Each number is 128 + 32 x the weight over the matrix's rms, rounded and kept within 0 to 255. Layers, rows and columns count from 0. Numbers have three digits each.

# layer 7 MLP down, 64x256, rms 0.297, rows 51-63, columns 0-63
108095056091063154103121086096125127098112092142168127096084108116085241144159072153166060133101133101094167077131135147144077111130098144145069171148130156143163129107106096096199142158165118
131182060130101105119116125132101133126092071220114129123107129087092087128167107077063156133147108117107119126178172149096118088107153132104170051134143188085117108123204095120097082094133148
098144114125103127106112118098094102139192126077115087092072098157148158089109156138127159172124138150147150108103106084081179102124102139138146177117098101118143135139124110071108142115134148
151177101092082110153146124110139108086158083101106146101119104153157084098115144131123166147143064109096108096075059093137158102135137105115062173123127157142105157063133128119145120131171160
113109137114156127130082126068073097132203091100149132187069125130107060139116156192170158068129126235120085134139087095097109080174155086064075072095092069111143149131093103137108155089078155
164138149111155093136080102114161155138078121121117086134095135110138161128106063193133192138134150147132149115070116082124151119170148108112084111170097104115074166187125078102091103058169116
073166176138121154149184154097100103146123179110111158077090113126160127137158139153148101119147166157162118134117137152142135199102147168132079143214159114217183188116146200214125134153151141
122186119121117131124144179145160099096131149130111092120113119102103105166142138129081181161147106176054185121137185146165142139096120076109126099137137135194138084091117119088143137150125114
140079143105184144137130067095167173155170098160118161167099132148150117144118134147132121109123144136203157104133069139133146106117122175169103107145098140104154095135087151169190136118113131
084111147131150201119145132165115086161181121142123082093091110115132154119194176126090111130103160189098139095148133178138156186140103182153096121159158209145138147093139139136093122104126196
211147124112141184153131179115070127126194140181153160145163135138091108064145127111173106076151127173148092171146110107151120157136155138178136146077116141174092124120124155176170171153138144
152154129160152151142146127133084138125091160100103111126134133180126075130162189185123107065128075125156139188189133128150145141117106198131150149132134123121190138139110141063135089157157083
124223066145127169115126195155152121129050079130121130117096156126138184152133109095100129175093109127106176068133143114145162129156142134108111111085139151133171139104177106089156131071174148